config = dict(
    num_hidden_layers=9,
    hidden_size=64,
    num_attention_heads=1,
    num_key_value_heads=1,
    head_dim=64,
    intermediate_size=192,
    vocab_size=2934,
    hidden_act='tanh_gelu',
    norm='layernorm',
    norm_place='pre',
    norm_eps=1e-06,
    positions='learned',
    qk_norm=False,
    attn_scale=0.125,
    bias='all',
    tie_word_embeddings=False,
    parallel_block=False,
    extras=['capped logits'],
    init='normal',
    init_std_qkv=0.0625,
    init_std_o=0.0148,
    init_std_up=0.0625,
    init_std_down=0.0148,
    optimizer='muon_variant',
    learning_rate=0.0107,
    lr_mult_down=2.0,
    beta1=0.93,
    lr_head=0.0099,
    max_grad_norm=1.0,
    warmup_steps=200,
    schedule='cos',
    final_lr_fraction=0.1,
    batch_tokens=16384,
    max_seq_len=512,
    doc_mask=False,
    train_tokens=152500000,
    max_steps=9308,
    dataset='wikipedia_en',
)
Each number is 128 + 32 x the weight over its row's rms, rounded and kept within 0 to 255. Layers, rows and columns count from 0. The size above them is the row's rms in percent of the matrix's.

# layer 6 MLP down (transposed), 192x64, rms 0.382, rows 9-61, columns 0-63
size [110 105 105  91 135  87 118 111  54 101  76 111 100 144 102 111  80  96  92  71  98  75  97  89  93 134  80  68  80 108 119  68 114 115 115 114 123 112  92 111  82  97  99 107  96  98 119 101  75 156 104  85  85]
[[187 133  65  90 151 174  96 145 117 153  73  98 138 142 104 146 164 180  74 115 116 154  83 117 122 134 124 109 157 167  81 126 168  65 149 119 149 111 108 140 119 137 121 120 125 130 182  88 103 112 166 196 114 118 121 170 147 120 150 150 106 190 153  64]
 [165  54  98 116 137 111 127 123 211 137 160 140 134 113  93 179 132  98 147 100 157  84 122 118 147  81  73 150  83 143 161 119 116 156 166 154 168 167 167 124 118 121 136 112  89 122  49 152 134 118 164 146 157 151 126 145  68  70 115 140 170  94 134 114]
 [123 119 201 108 140 130  82 143 138  71 150 144 109  58  80 140 135 131 182 107 127 138 137 144 122 157 194 133 101 123  74  94 152  75 137 153 142 102  84 125 155 137 133  78 133 148 124  87 145 149 126 158 134 158  91  96 170 231 129 140 114 134 121  93]
 [150 164 157 142 169 140  76 101  90 100 156 122 119  81 104 179  84 108 134 169 102 123 119 137 135 150 129  63  98 137 100 155  89  96 117 126 153 175 146 146 115 106 100 154  61 106 164 134 124 144 182 162 142  95 106 107 150 170 154 174  74 106 199 175]
 [107 123 113  96 147  93 156  75 224  99  60 172 167 121 141 140 112  86 166 105 143  85 129 126 141 169  85  92 154  88  99  83 137 182 161 110 145 124 152 115  65  98 138 113 177 154 130 142 133 153 136 160 128 127 124 155 147  76 129 125  86 137 179 140]
 [140 154 153  59  85 187 104  90 138 114 148  63 163 131 118 146  97 128 123 103 147  94 140 160 114 179 150 156  73 146 132 113 133 101 132 169 166 136  78 162 130 141 116 167 166 171 129 111 154 143 155 134  83  74 103 115 121 146 148 153 145 110  24 108]
 [103 100 110 120 153  99 155 169 124 112 180 193 195 145 146 131 125 148 123 161 110 164 119  81 149 123 147 113  81 117 129 136 119 104 211 156 173 113 116 144  77 129 120 143 147 154 109 130 177 111 146  86 114 149  74 108 143 106  77 136 133  81  46  81]
 [113 116 145  93 144 114 141 202  61 111 158  95 127 112 214 129 147 121 137 149 163 204  83 132 120 142 162 120  99 119 166 173 131 136 117 109  55  87  98 159 131 117 112 104 113 141 192 112 109 157 136 129 129 150 195 102  97  94 108  79 112 119 120 122]
 [119 126 162 133  87 123 133 105 149 120 125  65 210 184 165 165 144 122 105 191 128 127 128  96  77 153 133 101 122  92  95 103  99 113 118  76 117 115 145 150  71 142 133 110 105 166 158 183 117 121 108  78 169 173 144 100 124 130  95  77 105 164 192 137]
 [157 151  98 107  85  92  84 137  94 181 110 116 130 166 143 112 137 160 144 186 115 159 128 159  99 121 113 161  56 100 117 115 121  83 144  86 142 100 216 124 107  78 114 120 139  84 150  93  96 134  86 211 150 138 112 154 133 103 157 139 166 141 148 165]
 [138  73  72 121 151 130 112 109 154 155 157 139 136 132 139 119 112 140  80 146  31 209 102 128 117 119 188 108 119 125  92 145 129 119 106 118 134 159 131 125 118  96 218 155 185 112 106 139  51 150 176 149 143 132 125 129 134 143 149 117 146 114 107  74]
 [164 167 146  92 115  87 177 143  96 169 128 104 145 133 177 102 137 134 115 142 154 151 137 162 124 163 108 114  95 143  73  61 148 123 117 145  94  87 143 151 170  63 103 213 185 154 110 101  74 162 128 149 107 141  70 124 125 143 159  79 123 106 117 144]
 [150 134 116 133 100 130 172 158 137  58 122 103 124 141 109 117 199  77 132 144 171 138 156 119 101 155 136 190 136 152 191  76 118 164 134  67 103 163 130 133 124  59 117 101 135 162 109 135  97 180 104  83 120  93  76 153 158 121 134  74  90 134 138 156]
 [124  85 200 129 169 126  84 205 125 135 134 124 146 147 147 124 129  98 136 116 198 116 106 139 151 106 130  81 147 176 151 144 129  99 144 125 139 104 100 132 153  48 137 131 165 122 134 160  75 181  76 127  88 165 110  78  79 111  88 176 135 120  93 127]
 [126 106 150 147 148  92 153 154 116 127 107 128 143 126 164  72 179 139 196 131 173 100 141 110 133 152 138 141  70 121 146 130 146 156 198 108 116 134 134 133 187  96 104 135 140 144 115  73  82 108 136 115 167  92  79 109  34 108 123  82 199 105 135 123]
 [145 135  70 138 131 187 147  97  56 101 176  81 132  75 118 132 128 138 144 113  86 111  90 147 191 125 119 146 137 173 124 150 130 109 131  87 164 126 126 116 154 128 161  77 135 137 156 105  73 135 138 112 185 134 193 138 192  99 109 136 128 191  83 107]
 [116 144 129 106  82 169 143 131 225  98 105 142 171 136 142 188 108 102 140 186 157 150  98  91 150 164 106 140 148  83  99  72 127 129 129  88 130 117 106 132 112 146 166 126 140 196  67 150 118 128 114 107 126 160 105  80 155 160  67 118 128 100  75 122]
 [130 134 190  62 108 149 115 158 154  79 128 161 112 102 175 101 134 103 143  92 123 111  86 143 174 169 141 115 176 111 115 141 117 116 176 133 120 110  91 101 126 122 178 163 163 100 176  52  77 119 182 154 116 121 176 132 102 127  96 111 172  97  73 125]
 [114  69 186 122 130 133 149 133 111  88 130 143 131 113 116 118 134  66 126 143 102 171 135 132 145  89 135 118 160 164 207 207 146 143 161  94 138 160  98 122  93 182  52 135 117 115 124 140 141  73 145  95 149 189 141 126 132 134  96 123  90 131  57 142]
 [ 92 133 182 164 120 156 136 117 164 119 157 160 179  92 116 173 105 141 160 173  44 157 125 135 159 143 158 133 121 126 123 148 165  97  74  78 120 147 114  75  99 130  92  89  84 100  93 159 145 171 102 169 109 156 180 106 172 152  73 134 116 110 149 108]
 [116 146 134 105 114 130 163 121 132 119 161 159 101 178 130 155 120 135 130 130 182 100 117  84 187 174  81 189 160 127 175  92  52 115 132 139 174 149 134 100 151 120 135 110  64 128  83 100  84  95 139 142  82  88  78 123 131 150 134  95 204 118 125 148]
 [ 97 186 152  83  79 151 189  89 147 112  72 131 125 131 151 108 131 147 136 109 170 124 119 148 100 151 165 147 115 156 109  68 126 147 157 157 178 108  41 102 107 176  88 123 140 161 158 111 125 167 150 104 134 139 107 109  69 145 108 165 138  58 119 147]
 [123 148  89 114 119 123 150  97 170 140  99 130  63 132 134 129  83 131 117 115 173 159 132 151 113 188 167 180  80 104 110 106 164 225 158 157 135 103 151 162 148 119 131 148 106 150  73 126 152 135 130  87  33 149 128 131  88 113 163 109 141  89 103 131]
 [115 155 162 173 162 210  94 181 120  94 154 138  98 101  47 122 129 123 154 113  98 106 184  66 144 107 143 148 185 142 129 132 147  91  95 110 141 153  88 112  90 146 155 125  80 116 129 168  91 101 163  97 162 109  93 171 168 123 130 116  87 142 135 132]
 [142  40 103 127 131 120 141 121 146  95  89  94 101 107 113 134 179 158 173 151 149  67 118  86  84 114 125 107 130 137  56 130 105 129 120 170 144 151 200 127 126 102 172 130 186 109 172 136 160 139 122 139 149  99 111  60 101 124 159 133 120 160 173 175]
 [125 101 165 139 140 183 171 134 109 138 111 111 138  86 144 125 129 111 139 108  64 173 104 127 179 137  78  98 209 134  96 121 127  49  71 104 140 173 138 165 125  89 152 113 101 159 165 154 118 110 145 190  92  75 124 152 159 111  97 122 130 127 174 118]
 [160 120 181 170 149 146 166 147 145 116 164  91 112 143 143 143  94 107 152 127  66 120 115 149 110 100 151 115 129 122  80 111 105 146 145 130 158  88 177 150  83 139  65 109 136 121  49  94 167 167 124 184 128 144 122 157  26 155 115 147 154  83 134 117]
 [130 134 119 124 111 115  59 116 134  49 167 120 177 182 148 183 102 153  70 181  84 148  91  75 135 126 110  74 127 133 118 122 164  73 103 116 125 119 141 135 114 162 177 150  95 135 125 144 134 127  69 135 140 166 132 136 178 161 136 132  95 128 200 120]
 [ 65 120 106 120 103 139  54 179  72 112 199 144  79 163 167 135  82 139 156  87 190  93 145 152 146 124  69 180 135 116 135 140 131 180 139 121 126 146 120 116 112  99 138  99 107 166 133 184 148 126 120 108  74 107 151  93 134 125 118 155 162  78 128 129]
 [109 179 153 113 182 136 134  86 113 130 138 150 193  64 164 130 107 113 123 129 110 154 131  78 148 194 110 120 173 156  95 125 151  88 133 109 120 129 109 119 106 113 150 147 104 149 119  99  95  64 161 177 108  77 156 197 111  57 143 127 130 160 169  93]
 [116 121 188  91 147 105 134 139 110 105 148 136 198  91 146 121 112  68 135 110  64 203 189  70 125 134 141 112 108 158 118 190 114  95 117 100 134  71 144 133 140 118 143 143 119 154 140  81 138 188 101  92 151 173  91 126 164  99  86 147 164 128 122 130]
 [138 131 174  90  92 130 139  88 176  66  48 162 147 133 161 180 149 112  96 190 110 145 122 100 114  64 132 105 127 173  90 125 116 156 125  69 121 163 162  82  83 153 101 130 121 145 121 161 163 101 157 144 121 165 146 160  94 169 100 131 167 104 118 132]
 [136  92 137 155 164 111 136 151 197 128 129 103  50  94 118 132 150 129 135 148 116 172  88 112 141 117  97  91 102 109 111 140 138 188 128 122 122 166 109 131 140 123 110 117 117 121 143 205 130 109  63 129 159 179  84 160  87 184 165 110  42 112 112 168]
 [142 122 145 125 183 145 103 105 177 125 158 117 131 159 133  78 117 133 112 144 119  97 148 142 106  83  83 125 112  92 176 130 113 171 146  91 121 148 166 164 181 102  81 112 184 118 150  92 110  98 102 138 187 154  95 147 148 155 106 186  70  52 119  74]
 [149 153 159 116  96 140 116 127 109 133 146 145 119 155 150 142 148 145 160 131 138 155 117 138  90  92  82 202  94 117 165 107 165 124 209  90 169 115 168  97 119 110 131 126 129  78  52  81  91 142 102 186 135  70 122 165 121  88 105 147 188  94 135  98]
 [131 167 129 138 124 154 179  97  38 143  93 132 123 165  89 132  87 150  82  92 112 100 149 137 131 144 123  89 111 171 153 191 168 147  62 118 122 146 147 136 120 158 188 180 150 157  97 107 109 148  92 116 121 124 129 166 149 161  77 132  84 142  94  74]
 [166  94  86  63  82  88 129 148 138 122  91 164 158  87 130 117 143 175 182 161 163  99 145 147 142 137  99 103 107 152  44 138  94 189 138 143 140 131 115  94 100  87 110 132 145 113 151 160 126 105 185 151  77 158 133 147 164  78 158  91 116 148 123 172]
 [162 152 141  92 133  71 106 143 144 140  74 131  46 160 165 102 126  76  61 139 132 126  98 122 114  96 131 140 150  79 127 183 195 170 114 141 134 150 152 108  91 183 168 155 120 178 100 119 130 131 101 100 128 121 149 116 136 116 147 164 197 125  81 138]
 [152 133 119 129  70 134 121 135 106 131 179  86  99  73 134 165  83 102 102 171 140 127 137 142  81 161  86 133  88 128 144 128 191 178 167  91  92 118 103 210  79 107 170 113 189 146  93 109 156 161 154 137 120 134 151  92 119 113 117  78 152 123 137 170]
 [107 157 151 139 138 113 154 153 104  94 168 110 122 118  69 102 155 140 106 135  49 111  49 189 104 113 151 129 127 152 156 143 120  59 160 125 174 110 116 104  87 171 124 123  84 111 131 119 170 142  98 115 137 142  97 130  95 170 145  92 180 202 148 158]
 [106 168 186 155 103 107 174 153 138 153  70 143 117 125 161 132 167 150 149  83 155 118 103 104 130 144 148 138  95 122 167 102  84 139 135 129 167 120 125 128 123 150 123 173  87 119 139 137  81  99 146 151  74 149  86 139  45 116 183 100 199  53 119 107]
 [ 71  94 124 111 118 151 146  98 108 159 145 161 129 105 132 114 195  82 130 148 124 154 147  56  93  94 160 149 106 126 102 173 116 129 157 101  91 160 174 175 151  82 151 144  98 124 151 114  99 150 170 140  60 106 173 143  63 142 109 170 146 110 191 118]
 [153 139 112 131 151 150 176  96 153  68 115 199 133 129  71 159 130 112 118  88 124 118 162  60 132 116  92 114 139 166 123 154 111 186 137 133  58 132 112 129 121 184 155 117  90 122 148 165 186 151 115  85 129  93  84 184 153 156  72 113 113 101 141 110]
 [144 153 149 103 157 147  95 161  92 149 110 140  99 156 149 151 141  93 192 130 161 164  97 170 127  92 167 126 132  90 153 145 136 121 157 144 107 113 130 123  97 150 116 150  43 122 111 156  73  73  61 136 126 162 180 169  73 121 130  67 184  92 124 117]
 [ 69 150 123 167  95 151 111 138 125 125 102 117 172 159 105  89  84 143  66  97 112 101 160 112 136  92  85 139  73 100 134 126 139 219 144 109  94 125 113  68 180 125 122 119 129 164 154 137 159 128 161 136 155 176 157 211 141 116 145 129 168 135 118  87]
 [110  91  93 145 152 131 147 181 180 111 158 162 123 115 116 149 125  91 154 123 119 187 130 173 168  37 137 184 168 120 113 153 142 143  94 145  85 169 106 138 160 145  95 145  80 128 138  92  97  73 134 127  91  86 163 108 160 126  78 106 140  85 152  86]
 [153 137  70 155  96  76 111 104 115 123 181 127 120 140 129 133 120  81  94 145  86  92 159 119 172 172 139 189  88 152 114 100  78 106 113 175 123 119 133 143 156  92 157 128 138 101  98 136 144 146 125 215 186 121 102 108 128 203 129 129 175 134  93  82]
 [ 80 202 122 154 168 107 138 117  91 159 173 108 141 112 174 110 139  77 106 157 145 136 182 113 139 102 116 159 131 162 102  99 157  98 178 163  83  79  84 151 134 157 121 129  92  96 131 160 102 103 176 127 102 115 156 115  91  94 169 102  84  91 189 156]
 [149 148 105 181 119 116 129 109 156  94 146  93 115 175 149 155 165 187 113 173 137 115 100  69  87  47 156 121 131 133  53 114 133 118 106  67 114 125 130  90 137  89 115 112 119 131 152  86 125 167 115 144 157 116 114 186 157 184 123 156  98 144 192 115]
 [157 122 190 210 118 134 141 123 184 138  96 113 150  88  88  71 150 151  93 168 148 157 174  91 127  84  94 139  81 136 119 127 100  96 120  82 136 135 146  77 117 106 162  73 111 110 161  90 134 142 118 169  85 138 152 130 153 109 130 119 130 157 194 179]
 [ 94 118 177 144 129 162 158  98 124 184 116 138 102  56 100 130 135  78 176 137  41 137 183 126 136 158 137 139  98 114 168 106 114 147 131 152 122 146 171 120 181 156 120 151 127 129 101 136 169 121 149 129 163 106 107  51  77 120 144 136 100  58 141  97]
 [142 154 150 124 112  85 166 179 138 129 112 113 143 101 118 198  93 115 124 156 139  38 175 117  80 130  98 138 139  98 130 115 156 153 116  94 133 137 104  72 153 163 166 146  94 149 143 150 174 102  82  58 126 167 146 154  99  69 167  91 125 157 113 167]
 [ 97 145 136  84  82  96 185  91 145  84  93 100  81 107 138 135 108 137 198 190 115 121 157 180 127 183  99 190 109 139 144 116 129 169 132 120  96 166 120 156 131 115 173 139 119  54 153 122 128 172 120 119 159 138 121 107 144 146  76 109  76 129  98 165]]
# layer 6 MLP up, 192x64, rms 0.326, rows 10-61, columns 0-63
size [107 121  82 111  82 113 103  64 110  90 105  83 121 102 109  57  88  96  86 104  97 106 106  97 121  74  67  87 116 116  74 106 120 103 105 113 106 100 123  91 103 107 114 104 108 111 121  81 134 109  99  83]
[[106 173  66 110 162  95 121 182 166 107 186 120 126 155 171  84  97 140 116 122 119  84 155 145 145 126 108 193 124 121 124 105 101 106 137  85  88  88 135  64 121 138 156 109 180 170  93 139 104  70 167 143 112 138 107 154 172 134 142 138 199 107  96 144]
 [ 95 120 126 124  68 114 124 147  95 116 165 158 143 136 114 124 101 102 117 156 136 127 119 105  86  76 116 215  51 101 101 147 153 124 122 129 140 101 160 164 100 145 106 102 198 117 108 141 170 149 151 127 111 127 183 149 117 121 144  70 222 163 111 156]
 [ 90 172 146  87 139 100 129  82 131 111 169 115 124 134 202 137 110 173 137 102 125  95 175 146 150 128  68 115 105 145 130 117 123 128  78 141  95  94 131 134  90 127 159 103 100 178 156 141 124 187 134 199 136 126  93 102 141 169 164 154 112  44 188 117]
 [ 81 114 107 166 114 101 165 115 128 173 161 156 148 122 167 153 132 103 160 148 165 133  96  41 152 128 171 102 104 127 143 131  98  74 120 141 140 154 146 209 112 180 104 149 203 106 108  88 182 125 132 170  85 120 171 100 131  79 144 128 132 108 116 120]
 [166 154 115 161  99  93 145  80 125 149 155 118 116 104 198 144 110 155 103 154  61  89 136 169 116 150  82 179 144 121  58 123 107 139 124 131 104 140 113 112 143 173 114 113 174 149 115 135 132 143 133 132  68 137  41 179 134 135 184 121 162 156 142 181]
 [143  95 180 155 188 118 123 165 125 117  83 153 152 173 128 144 124 132  67 128 100 133 170 142 127 164 132 106 179  78 190 139 177 119 112 139 107 153  82 119 143 127 137 152  99 101 114 197 197  87 115 160 134  79 126  90 152 144  73 141 121 117  92  81]
 [ 87 108 162 154 194 136 135 127 139 132 119  81 106 221 125 133 116 182 135 146 118 184 135 164 165  69 132 126 131 123 144 107  97  82  86 122 167 152  92 113 122 120  95 149  78 122 109  90 161 100 128 110 137 209 138 157 109 119 161 160  90 153 104  76]
 [103 124  96 126 122 116 106 157 169 105 161 192  76  75 100  88 110 169 120 109 157 155 144 114 166 126 103 134 146 181 123 139 145 132 102 132 120 183 157 120 149 110 119 105  94 155 100  53 130  93 103 163 102 114 100 121  98 129 120 156 198 153 107 229]
 [112 183  78 120 167  71  92 129 107 108 129 166 118 165 157 123  94 110 178 168 142 206 149 128 109 100 106 154  99  97  85 166 133 141 128 133 161 143 196 142 131 119 121 170 165 125  87 108 180  86 109 153  97  76 153 144 149 145  82 140 147 124  73  96]
 [135 112 134 124 106 122 146 124 125 168 186 116 155  87 149 178  70 119 108 141 154  96 146  92 134  65 101 190  95 188 171 116 122 135 121 176 123  70 144  86 172 135 112 163 121 208 130 114 172 118  94  89 136 103 121 114 144 131 160 113 116 165 103 192]
 [211  82 152 172 106 107  88 125 151 144 171 157 126  87  69 107 149  95 109 112 148 114 152  75 151  79 102 150 159  94 108 151  80  99 170 173 159 140 132 163 113 189 164 137  88 116 105 137 120 105 143  92 161 116 174 139 166 122  88 121 115 145  96 172]
 [ 71  93 154 128 170 167 132 116 152 116 138 141  99 154 169 126 110  99  84 138  63 142 172  74 176 105 124 168  62 135 108 122 128  94 152 151 118 140 144  50  79 136 147 138 132 115 131 132 110 137 106 142 103  71  85 111 132 187 152 190 117 108  73 145]
 [ 95 134 120 181 144  85 119 138 176  82 149 145 144 139 182 150 100 209 145 131 166 179 146  74 145 106 138  91 163 153 159 113 115 105 130  99 124  95 102 205 169 116  85 102 155 112 119 101 130  78 129 145 151 112 171  89  91 127 164 163 175 123 104  95]
 [ 72 117 108 149 159 182  95  78 184 141 133  87 113  96 136  82  88 113 137 130 121 175  92 160 101 159 120 119 141 132 172 180 102  85 112 151 135 128 113 188 105 142 162  94 129 101 130 156 179 122 113 120 112 150 166  57 113 126 143 197  99 147  90  76]
 [ 95 130 100 132 207  99 168 180 200 119 111 116 158 104 147  73 120 140 105 145 133 111 180 124 126 131 125 166 109 114 124 122  96  82 112 111 118 153 130 140 212 149 163 117  74 125 123  90 109  73 149 168 119  74 191  93 158 157 143 156 139 123  97 151]
 [ 93 111 100 117 183  82 153  73 126 133 142 140  73 111  77  85 136 129  97  68 107 116 134 195 114 101 149  96  85 153 138 117 136  99 127 116 170 136 152  88 170  87  90 119 142  77 147  53 135  88 119 135 139  76 120 173  86  97 128 107 108 148 153  91]
 [114 104 112 156 107 111 168  97 164  92 138 175 172  86 106  89 152 148 166 109 117 127  97 117  90 163  82 144 112  93 133 133 113 128 133 218 107 128  96 124  97 180 126 127 190 106 119 126 125 112 167 117  81 120 158 147 213 197 116 158 133 168  97 133]
 [114 120 147 140  89 166 141  87 118 122 195 142 147  90 141  94  84 126  67 128 186 161 128 159 150 101 125 174 114 118 160 129 104 105 189 153 164 179 115 116 123 158 100 185 146 109 131  79 136 157 100 112 121 112 142 133 186 122  51 169  70  88 133 123]
 [185 154 124 131  95 113 127  96 114  96 174 141 117 142 112 124 132 128 104 111 147 194 146 135 127 110 154  93 156  73 149 117 128 154 119 181 163 101  86 120 154 129 196 113 144 188  93 102 145  99 129  94 120  88 113 113 141 108 140 216 177 214 148  98]
 [ 93 143 132 137 147 155  85 137 169 165 158 118 131  61 112 124 121 155 127 163  92 148 170  78  94 117 147 106  71  76  97 169 128 120  89 127 152  67 142 120 109  94 133 175 118 107 153 143 155 131 152 101 173 149 171 189 109  76  72 124  79 161  81 136]
 [133  92  70 121 137  59 147 133 127 166 117 161 132  98 142  77 141 115 163 137 126 101 169  73 168 134 131 102  93 113 102 146 120 168  53 106 130 134 160 116 113 121 150 124 181 149  95 143 164  55 168 166 141 183 131 135 108 138 202 170 134 151  88 111]
 [ 94 108 134 107 150 113 161  59 119 147 185 219 155  76 131  97 142 126 171 168  89 130 135 129  87 114 155  93 121  71 204 124 100 129 124 111 160 112 151 164 157 183 107 121 158  87 102 100 142  81 145 133 165 155 111 109  98  96 136 160 131 158 118 150]
 [114 101  44 103 163  83 144  90 160 136 153 100 125 114 209  59 133 153 179 167 135 174 138 140 153 109 163 113  78 120 118 113 147  97 146 100 143 176 142 191 164 119 154 144 103 145 108 119 105 121 103  65 107 120 114  74 134 145 159 151 145 107 164 137]
 [ 72  92 107 154 147 135 113  63 135  98 175 185 112 135 165 142 121 186 174 128  77 129 119 131 197 147  98 222 146 174  75 101 100 113 119 127 100 134 126 144 155 126 156 127 173 107 110 128 171 158 113 110 137  84 135 108 176 135 164 159 105 131 107 116]
 [150 156 195 138 138 119 175 163 172 144 103 130 120 187  88  91 122 155 178 151  83 152 131 134 138 104 170  87 100  82 164 140 173 106 148 178 156  88 107  91 131 171 124 119 126 104 100 129  98 126 127 123  97 226 142 131 127 141 122 125  68 147 120  71]
 [136 178 130 103  73 150 105  77 121 179 129 136 195 103 152 116 143 106 153 117 136 140 140 135 138 128 129 131  92  73 168 147 119 131 183 124  89 134  68 142  95 176 190 110 163 122 167 144 114  78 102 108 146  78 116  90 180  64 117  77  86 127 120 108]
 [ 76 164 160 144 144 176 175 169 131 184 116  96 130 107 126  86 146 154 145 100 113  94 130 125 100 114 167 234 147 132  91  78 115 125 137 139 127 131 110 112 118 118  71 153 161 106  56 106 112  95 101  95 195 117 164 144 136 141 100 139 183 133 122 127]
 [ 95 104 136 128 131 159  73 146 168 130 148 130 125 149 164 164  69 110 119  94 114 121 113 144 127  75 111 166  86 112 111 155 189 156 133  93 134 182 125  41 169  79 138 146 137 170 160 187 141 128 123 145 146  63 133  83 160 110 100 190 111 116 121 117]
 [133 145 169  88 146  83 135 116 193 165 151 118 118 178 175  20  92 130 146 129 157 160 152 111 161 124 142 153  86 105 132 111 123 139 159  84  96 124 165 125  80 113  82 187 176 119  90 126 146 137 149 152 107 122 157  80  92 118 122 158 139 171 108 154]
 [ 94  65 128 143 144  87 103 104 121 100 142 106 179 172 185 135  96 120 138 147 143 160 125  87  94 121 168 141 168 159 108 151 165 107 133 107 175  60  81 189 164 113  83 147  60 105 125 100 174 153 146 111 183 129 148 139 137 167 166 146  94 147 122 110]
 [107 135  83 126 143 109 123 131 104 171 150 108 184 110 109 122 136 163 193 102 149 104 131 112 114 184 144 153 105  91 190  94 158  90 153 179 113 101 151 158 146 111 170  48 139 157 116  93 116 116 119  83 109  69 108  58 112 141 132 112  83 186 126 113]
 [109  86 113 134  80 131  82 137 135 121 118 169  91 108 185 157 110  75  98 115 101 103 164 145 191 129 135 103 147  77 102 147 121 155 156 129  79 152  66 153 147 185 114 146 127  82 125 150 155 119 123 186 148 225 158 131 124 113 114 130 123 140 171 172]
 [211 179  88 152 112  84 129 134  57 147 106 125 149  70 133 107 101 125 109 148 122 200  93 121  69 119 168 133 125  91 128  78 161 117 119 185 136 111 161 176 129 137 150 103 178 171  99 145 126 181 129 118 103 128 130 119 125 109 146 115 138 188 140  94]
 [136 118 108 150 111 105 117 111 135 165 209 108 141  62 172 113  83  81  48 157 115 174 129 147 130 136 155 112  98 156 122 134 126 124 138 147 124  99  92 169 100 167 123 102 202 124 156  45 124 144 146 100 114 152 146 139 110 148  74 114  85 139 129 175]
 [155 116 122 150 152  88 124 165  81  91 172 134 118 142 138 174 128 173  95 120 130 141 126  75  95 123 175 159 105 149  70 136 122 114  89 142 105 129 134 130  90 143 136 132 181 109 159 143 148 110  90  97 224 161 161 108 163 123 109 180  81  63  92  82]
 [176 123 109 117 154 127  99 111 129 138 125 170 179 135 137 175 145  95 116  95 143 106 134  96  91  84 120  85  94 141  66 150 168 172 145 159 137  99  97 144 120 196 140  81 137 175 126 141  63 167 144 108 122 103 171 128 118  89 191 150  69 162 112 180]
 [ 84  88 161 143 192 101 113 121 113 102 147 136 161  85 126 129 159 110 137 169 124 124 178 116 118 160 142 172 181 159 143 113  91 151 133 182 146 116 126 133  74 139 120 117 170 153  66  96 105 115  84 155 133 205 118 117 176  82  66  69 137 159 128 128]
 [ 79 154 188 177 102 142 104 101 148 144 142 100 114 128 151  63 100 157 150 116 188 141 172  61 143 127 136 151 118 138 107 155  96  94 165 119 111  73 181 147 135 149  66 157 188 110 129 119 114 118 132 100 153 116 129 115 114 154 142 184  76  62 123 144]
 [153  40  72  91 100 153 134 156 153 163 127 146 120  98 130  97 116  87 139 145 175 129 147 144  61  93 160 125 128 115 106 169 143 133  90 183 132 128 127 155 122 108 101  72 138 181 104 185 104 156 136 115 156 127 170  97 107 166 175 156 123 111 187  85]
 [121  95 142  85  55  29 136 157  80 113  75  93 179 128 132 162 180 163 110 158 107 147 169 142 150 102  95 155 188 110 116 103 126 111  89 162 120 130 110 129 107  94 122 147 128 151 100 107 150 167 142 145 148  60  75 124 170 136 138 141 138 143 151 138]
 [149 106 138  94 133 111 189 133 155 100 145 150  99  87 164 120  96 137  70 152 142 187 157 141 145 109 167  96 126 155 119 128 175 155  61 132 133  85  31 181 125 152 163 157 112 120 158 138 145  87 110 127 161  96  95  88 164 100 153 103 147  98 169 111]
 [ 58 156 129 110 121 115 166 147 130 163 152 183 134 149 150 128 140 129 162 122 131 121 147  95 156 112  95  89  96 132 133 165 103  67 132 127 207 105  91 141 103 140 145 121  81 107  48 112  68  82 138 144 139 130 212 121 134 105 135  83 176 140  99 108]
 [ 75  57 104 111 176 161 118 120 126 159 135 176 115 145 134 123 125 128 147 119 123 170 192 123 194 121  93 107 166 119 123 159  66 101  98 153 117  90 153 137  92 125 108 107 110 112  77  95 173 127 168 108 146 150 181 127 168 172 106 189 145 131  72 153]
 [128  81 122 109 169 115 173  89 160 136 169 133 102 110 127 111 115  89 146 142 145 173 174 119 109 149 158 131 131 141  99 102  93  76 124 105 127  75 107 118  62 126 115  94 204 164  97 177 165 115 110  77 147 111 195 112 129  76 194 122 138 118 132 175]
 [109  95 123 139  85 149  83  91  86  95 163 159 134 165 135  99 141 124 136 116 184 161 127 174  68 108 151 117 117  91 149 118 157 157 134 151 127  75 145 140 124 164  89  93 148 155  60 144 203 127  90 153 116 130  94 132 102 161 124  57 180 143 170 166]
 [153  77 155 145 123 120 115 129 192 156 140 163 156 137 157 131 105 122 108 139 142  96 132 117 195 142 196 120 139 153 158 114  74 123  70 134 148 154  95 105 129 178  76 121  76 108 166  53 103 168 132 111 168  62 147 121 160 141  87 115 160 141 163 113]
 [137 138 132 127 123 104 170 151 119 157 100  63 107 149 178 149 167 134 100 131 163 157 164  99  62 123  98 138 121 108 129 106 131 115 140 176 161 154 100 137  86 194 151 101 195  96  76 115 179 104 161 134  79 129 176 110 131 117  59 145 172 102 170 127]
 [149 146 142 142 214 114 126 158 121 134 142 149 142  78 114  97 138 132 106 131 118 159 167 147 142 128  96  98  91  32 148 149 156 156 167 125  69 129 168 140 152 141 134 100  80 164  81 145 124 141 109 139 134 120 175  59  92  73  88 123 160 171  89 143]
 [140 177  46 115 118 142 151 158 154 138 114 115 158 127 154 178 124 173 111 105 161  81 172  84 122 114 196  86 107 141  76 122  97 114 102 106 143 102 161 150 134 178 113 107 166 120 113  79  78 164  82 159 135 100 145 170 122 142 142  69 160  83 138 112]
 [126 129 139 107 101 140 141  84 159 141 151 191 150  39 136  86  99 115 153 108  65 179 160 109 106 153 188 128 115 101 183 129 192 136 149 195  93  85 146 147 139 141 160 163 135  83 143 103 155 116 153 131 138  67 124 118 138  94 107 126 141 125 102 159]
 [104 161 130 113 114 103 179  75 167 109 158 156 145 164 129 151 137 108 128 175 135 141 159 117 160 128  93  46 100 140 121 192  97  87 173 122  96 112 108  51 151 126 140 137 143  74 118 111 112 138 136 209  99 132 105 132 140 132 123 155  57 109 127  80]
 [ 94  97 160  64 149 126 198  67  95 166 107 122 101 163 172 107 135 187 120 167 108 140 128 137 126  97 118 140 136 150 133 103 127 118 129  89 123 141 133 112 101 129 119 180 131 112 129  64 161 143 114 189 142 209 100 137 192 121  67  98  96 161 130 132]]